Part of a small language model's weights: MLP 384 tanh GELU, tied embeddings.
Each number is 500 + 40 x the weight over its row's rms, rounded and kept within 0 to 999. Layers, rows and columns count from 0. Numbers have three digits each. The size before them is the row's rms in percent of the matrix's.

# down: layer 2 MLP down (transposed), 384x96, rms 0.141, rows 283-314, columns 0-95
# up: layer 2 MLP up, 384x96, rms 0.224, rows 284-315, columns 0-95
down283 101:544556524453492499460488488545488397441470583470555533586485441530417451441519476463478497536502488476556458450516536521489583450476461498559466561486487519500601494506487555454537468507546517563454431507552486506484506488503476523497485509461512500541525452499568512480505574483503495454
up284 086:515514533559521482507447498461485509513459488517468550444442419500425503548481461466517461502448531514484466525459522489561480496481477562535461467474535429531493491577504477500486491387432527527541525574486599552540499528481471453516523549578535523517544550517498447490504524517578435481
down284 099:457531493485479555466502495482525542548503498474478586452515492545493511555463494506521475572521459512499531473511470433500522516481485560509549528452462524480483543514475450511519503420517445458522530489480535543574516534417552525490406591527505471516576523530489487425465468485479378568
up285 110:490464468505532450545416541546526482518497489530456458479415459515494517496524505479496517519593500459443566457524549440432465536459538516567491495488570444553433562576483483542505531457494537482546539502546504482528432528500520429523498518469562499547449527486502511457510475591513491553
down285 097:509439594505484532434547452523528475481450562547581503509449513493467470459546488446485518488547504456437521446577571504503469508442534505507462534509493518518548546492507497410482516525441536575561507466469495525481409490510532489551501550516573494434460459501477540567475462517496506534
up286 113:508526492438501467453500470465498478540542499498473437551560529543561487513458518520547532463466486507416472494567522463516576497456487486435523543454529461538539474546509484546458550458535513564456511502437497447514526554474465503404485538607494515468488505501432441529514562472519436558
down286 115:508499514539528493539505391439637516464511500521505499523435490469475560472543518488470588421528481540475496528547501494521505465483480430506542469494451486575536490562463528505482474497544515550509483477506475493610503530550487500488457480472465512458501465479518456553510457469413448559
up287 102:449479548590516466478434572479401513428590501516501492499544447479510512480470440551482520493489528561518433427472493570507503506526518507558581494576498439476492511471478515480447456507508462504538470598536553518485486516468484455479531518463445507552493558551501490548533474466496504484
down287 089:515432484541464471545567419477504492545383514533543511531462537475552479500576514506502512468562476541523498539438525468475482491514459435474503514427535525502526495466474482494543514500496546533446508473433466531463506514516539576487409567507505552464532460548557540436498548447459535458
up288 091:531500548507437479601465565447494456489485491471531507444437545470465452549563498417559509438516508480463526458567519549528395536503444451555454446501532532500478530504461521486504516501471545534511466548499525439531445504521460526518548493444536592552499514481490508471528465493455533468
down288 082:470493557445517438502512498536530500481444480548521527421557476477556539517457575543512477562447461505520510502507602532525491457458548449524528574484487509452451505477462468523522522500505525499520489527408491481514566524610443505506470446492458511469459509458449474553419488457523566493
up289 123:490600515533524476547474514510457405511523541506419502480475548516510464520432497555553483535516499455491589440471499462441522469508501536563544487458527412493433518532502493435487617484518554504516536525478519571519463509478524451457542520502511575490461429460460513500494515511513493474
down289 118:482557535484587460538503540561455511494539512469459521473436556507523484461487489509548479509493506465537548463422464471450474481556468559473481480570525548482450550501537481462504603451464512497478501526471562591593502546516554503446441506487515517468442443471480484472482488488434445526
up290 095:513500542484570540574498495497506488612496474506440518475478570470462475498488506552625503454557459491472492503499534445466440454547537497480475430477566521556424457465498489483532547462491455545436475495455513456520535537450483551415527513518554552530493515474475506452489482482487470539
down290 086:475540456549471562504450535487515533529494463531518495480460530498465487481573468567506506577548493493558534477525469513428467475535557514497513571505481510458489456532475478547549553486512514457546472509461396522453533474502510503534515535423430554437478417539533543460465451497458450591
up291 074:535536486476555464519521554556509471504430438501488485452517520446483442560462525521607499470470540495511451502552531485493429523540502506515455389472500536558524458513477521500467552528536465569422465483488505463492499523459414446510512530557538541495499463543563504444546515521449497433
down291 072:503502512539497539493449430481523514476509515550507494566452517558518519504515532468467555521514527481522540482617530512506470439483549485548537567460503533534511515480499406508538494486509519468521496459434421498431571478526514449579446489411421484533465545429506532476508482489470433549
up292 109:522458461470514465489456514550510517526457403524464550462521503516513480516483445470544492507591489534470493564520563446486538574535544618465506565546590476488482480473435520499496500529433482517489547513509536457482492479486481527501463573543538440502555513508481439437529576519478474535
down292 097:566536425500478511443481427540550476526537552524501574496511532502542470582487525538497502457475479462480462494471422554499488493518462507480500486553514590534536520522485558532497437481545478524447479517503507467511448475626506523546445467374467533482452479536489489505444511491488539474
up293 112:567575491498387533479511459448511488464524515525497460528550486546556485495466504496529454466437484580499524468495544427519435417484475455479465533465498464524530423511521454520508464480496549571566576505492468495501542537447473547518493530502471519466497476512561435567495502458578474535
down293 117:539547485576491468560487487475492512541428529575557510551529484498532483512486470492403558469559522422555504516454493437520538482515503440455432537517510495544460476436494505543524525520517504501489482421469541517498502539480451392534452564439447519453474504559537493507526499449480561514
up294 093:522509498572475405571379535461487499492496446513458449497481468512429474487469473533575458503496575559446537506490570511484454496526495556566527525521529489577450460525435484499436463480506522490498498503544584521518436512448484522498579525516512545545513487470542496501516525509501441487
down294 102:455478543462451506471522483500479466477602445579426465523472532486538469519468481460496524517563518540437422530501550476504520454561538515442530448484521503614426568496535554445460492544483526516443476518489523533504509473476501520535509510461512432491476438545523486418557511492506450521
up295 093:515534519512503463454447521470437479443483511554521508463392476498464467514550487449464514530487570527590534556487499550573573530494552532518535416489518446531520531525527513512469477516447485459552463509527469579481424482515468409507518507500482457447564521534431509485542478538469529479
down295 100:458503582503393478592530499486438553519537530490502502513537542468457573497494472511407562460480492583548503547475465519435506495414464546481445517511504467502529484538515521502534505506551490567471465489523524533520522474476407522445444550493454455439472476505473524505479477531513569519
up296 087:486466412538517490563442589569469516518495477532515478469425476467474455479512405561485465503502502472440417482412533550528466539491529474545492572472531469542448504542447492609512534489527485529562437545469518487486516518499454513538512492471529516516512454510561473530539494526482523462
down296 082:454505539503499453457522569499508534539563486465567466513559508446548588499488560452524473534409505403534478547537520500518496493503465429479502534524462487451504521489465533501496493518535531536433531531486480448448528529481479491402506488467480501441493460528458556580419529539509572470
up297 089:516452502528442540502510550481561537420533407448494535557560453549454504484445518525571526552451469517551513542493546535471495527440527539495553446531451538568485535447546457498488464497476406536504488445522521530540507491400484523487447508539500520488484496503588538453494527494480472512
down297 085:415548544478544457512488477518497522577480533559496522477469538502526470457594542421439494545487587441429504524501519462472506417520532448545536543503533475439478506504435476454471524497499562459517512499429468529506491545538509435522460508478448479496454545541417535530485509447498495540
up298 116:501632547504513476509513476451440455522482517464490506475507555476471484513486463546518499451537532488485562418497529536477487546439473510517459503470485449543408521489501501505454554507422499476528452505539523547493554448480483529439534507495532564529591472534539497550474572417520485427
down298 104:427481443496523550526523476462478444540573538488529435537487507537547568509492577488505436482550415493488409512485466476417481433547525507501523452523554493478524489459517519508505515477594526550471525469466594514505478426526496531518504535519469532496503472497520496580486463501503460410
up299 093:483542524500482513498482495512549490501518505553463561455473478510395452571488486485555440553499494525454490475477511482541498485501508518558557524497512476494500414533436518439515514390449460529543552505510586497614480505458508481496453528499495517505507576503470412448480511519591479534
down299 092:442461528529542442535504513472528521458538479510488406506489553497518484409514524445544522519506487561493478417500552532456520422502515491504448512512543492532512450497506524467444532594511511523464516457472529502430489529559462497476573394452528528485459491471519554500495545484543607467
up300 112:519507497521538531606509555450512495401507430438454545484521529487497510513550444494494512503453577480488480456484500472484502583461510562451502449443468535485445452516412510563494494506473445532470483544578550460568458481496485481459534511493519539499519565541494556423503511499512485439
down300 086:555507533505518500518454448509534489487464534533528522558501544501459462542571502467482553494471487523476517404559476458561551471495547506552522476459483501500552511445499516537538466517481397543512460449543526489487427506554505509526430510447468448505442477549628524463454486542511428521
up301 093:506574520554528500519482488455491490530510476500456530467507448478425469542480448493544450497498542487445444509477509499567455492468500523488462477518521474526478384547511488456499509448437510575481523591481566580510518526461458492465514549558582528563501544514539497499560498468579435453
down301 095:498509535496505532478449510496553488536537469502475557506489465470498498503489454476472517505513520480471479482560469452463544460494477532561494504528484514523512507498467453459498458451443431430550562548529534515565499598451550502502447572519498516535591605518433482424552459503476419581
up302 102:508483602508487435553477465499478509512470492562488507493544511487527493508530492449554522473443510472541485498516520517523495508516490453532479447518611487493476452536509481470526483483437565494401558562468512478493555593520466495404534516514510559545499595481406508472495480483522493418
down302 103:510523490467494485467484528559581467510509468477484487538525467519499469480324474548492445448540517474524477530491507523603477485528549526522491583510469499554500504466515529417492516440496454518563467517520514569509469533470557493500543523567502454518496490456421497578526465480476480495
up303 087:583489512546499512467448528480484550496527465515486511483507504475494505479457425587535433521469535523449449505419539571524470548522494529486461468491467546529492385561446464552493470503517506548527516484531570542524437547454456546514514521503511579453545514507578478565515507536535446479
down303 105:509537497525532573469501525432520560439580464506503516478516463511504506499512436507536456463501523497491435500481498479472485519544517508474524426482535513603475399560482524531488457462476515458506536537450544553500521464442494530521588505465508438478546482534483494471548463497543398605
up304 124:508500507531507503503427575512443520423458451533473496437493469495438430531473508516490463491500559510584481545436529529475440506549576624594495519457520463535455446530509485486483492485437472523460502548526549529514502505442451480489508541550542531526506504522560464518541557472475469488
down304 114:474574498490469502498530584486464474525428585487507463439528523496526553453532508410502449560536517497555504471493545542536516471529474480427537491494536473561477503480482396535506516527447511423526494518455521479566497561427477514508522576580445489556532471490460509499467463530475472497
up305 103:533568509497551486532503441392480486465523416495499504454539539501516498561459472519495539539483539521402467493487541460520527522496497538469565527427546478484461454487472466481430457468466564430492534514461507529577503529457488474434531547497474461579502548522496453516479555479580454505
down305 121:416562456481423472434504488536556525467436441465432518519508494435439474492527467444547446522455517462529512540447509478463437552579552536520529472509533516527456529556506474508512502527535469499535479547511574478459437463546497510569478558509510546508576525533489497466497439485512452543
up306 091:502490486544511472536393537511430541467527475552483438429448460495469502483505464477562517523489542506443487525432546506465477510541548542578483522506490448603464472555430468498435462488526506505546518501519539539497475559475475481538619529476515511575543509509527529523481455515497482441
down306 090:472541470573555500484458529464456502465527448505453419450474515520534440488496442532529549523526527542471466491432518450495469506542472563529479476456508482610431548440572480483457513507479520469521547526538545558497498482441479512536535534493564457527567469493534458441551447510527445552
up307 101:556478551563480478492458522487494478454478431494505482486526477449441360566484459492582500529435555514526475533515518496534486505483512510526551492542511503549532467553504465508435430438474499529568483537467490527565401551470459508497532532530470519579489550492532486476563484484520454476
down307 104:520533528510558503484521499446559500479456422511512469500461492526404493480515523556535478466528448530416488520557532422372560480541448546510525529465487479555416489488520486478434501552473520453468491541514539496560440501525504473524458503459459503511527494491559552488505556522419503539
up308 101:526491479480485420558491512506554576504452453527476533585503459539487521473531398448534501536557446537519458510542576440539517521487502463533505486555593499484502553483525486497524470503425430439521550464475498515530471546499523560493459521513459474529540570552480508429540512545532478457
down308 105:564542509541529527508484514545433487490515563510467538483608502541519427570524478580476425458532524459457409452553460481501461472519464554462468561482492526498532465528501573500544500520537506504471395534483507485465574508524486482497471500443458507475462521541494443507418497480510522532
up309 128:599483512542455532504431541506500468513507468493496455476494498453534456506560428451485526504430553514465444567497501478515501536485542480432557525461488514525436537558481495563517487482393483479615467570420497478507435479505508532502538506479497482505540487483527487508592540464513480455
down309 119:519511476563489524486488582545446510545547476461527517544512490401525436498565449491517485585507509515570520470472451504503495550487473511493475467479453545476489539563485522520567467484444462535584422484433421450420504420421506529508488534487546477531488524478518488481542501537491525524
up310 084:574497507509420484527472539472514459451471546485513486518437493501461535495579510461544458411534478509436532460540551530551431480440513468526451448552504534556470544497493512481539475465425537536509472499601502491560466497505507531535529479469529614537517438529497516457520499508499517424
down310 076:436516484506548484434532416529569530516510444562533532466547481547576482506480477538440509510456484537537435458469552438522528496521541513437513582432486498416517488463516514574507477526573490436521527487479500475529542480542450511496456530569512447492446509456499433485466460506539540523
up311 100:495543535551510443485449520475435522487469478568428496479475495501504430447485492551638480470430562494496473527476506499508538463525528492510491501447551463591509496551490458479483520488525500523509522500466568540506505551438439495465607541535504541460523540448474536495488580502512480439
down311 108:456536468525492445502477478494447475484526555493521541425517485559521463524509405530493549500495514507467498525515501473509490530554505538473493469516551389559508505461539513501510516499554525517464465555430564461547509489459431475466527593492539388553572558447479434515511520505526445524
up312 102:606490584518399467527465497527509549453452542524455502502473520520468397468512491487559487504466545472576492494539493488496497488532468452516452418459525465559555473530522466410501483508451513472562530553506552498562449560496430516483529524506493567514502535471423513495493502503509530501
down312 098:465518545466537438554452531560505467479547565491521453523571436533510547571439492569527519507514465539395546541530505534477459484530592447488537562532496503488552483495471539510532493472431455551431483463504475511435492462525509524496496465524435516473486459528469472509467537453518539426
up313 107:525508523511514471492488520485441449451512421539495460556541538538520473530469526528602510510471564506551450510492520498491529591522543492485463481503528498530500399540526502446420451461500544493468462477557498513449519562419412532439529541507463473449561487543539494504485468493459505421
down313 109:555479528412474470481538495495536544492510527504528505489503526488491506505387500507489422493524492535594567511489562511466445600526497477515477524450477557552530550494508469501520534544510491481475535526528435538428445488459437477496578541496531450504525493473547466487486534530448381479
up314 100:482596453503506467565460567470485471391502463495438513467468517524420463545495486499510452525515539542440572509494521497448517473526499528540532471530553440478437501509432526494439557486487537479516501504516563516602456503480506458497513519523555579477513424472504435465490543453517491475
down314 077:513455524506516467496518505532448555501495398501520515515483432532515497443450476428611482538445577531539450382497453502498466584506506488533535460494467494505531544507472455493479484501518465514497548506487469579567510538417465548506474497543457565535551514516512511482529490492493421520
up315 100:469570548563522509529462460478433480510537499469438438459519545462543505571511488486508498452534582499540547439477511466500518541471607524482457486540559388489438498513496506515490549464501477514467495552499525509458513522470504528425556545522501471552545520552489502463491472420568458464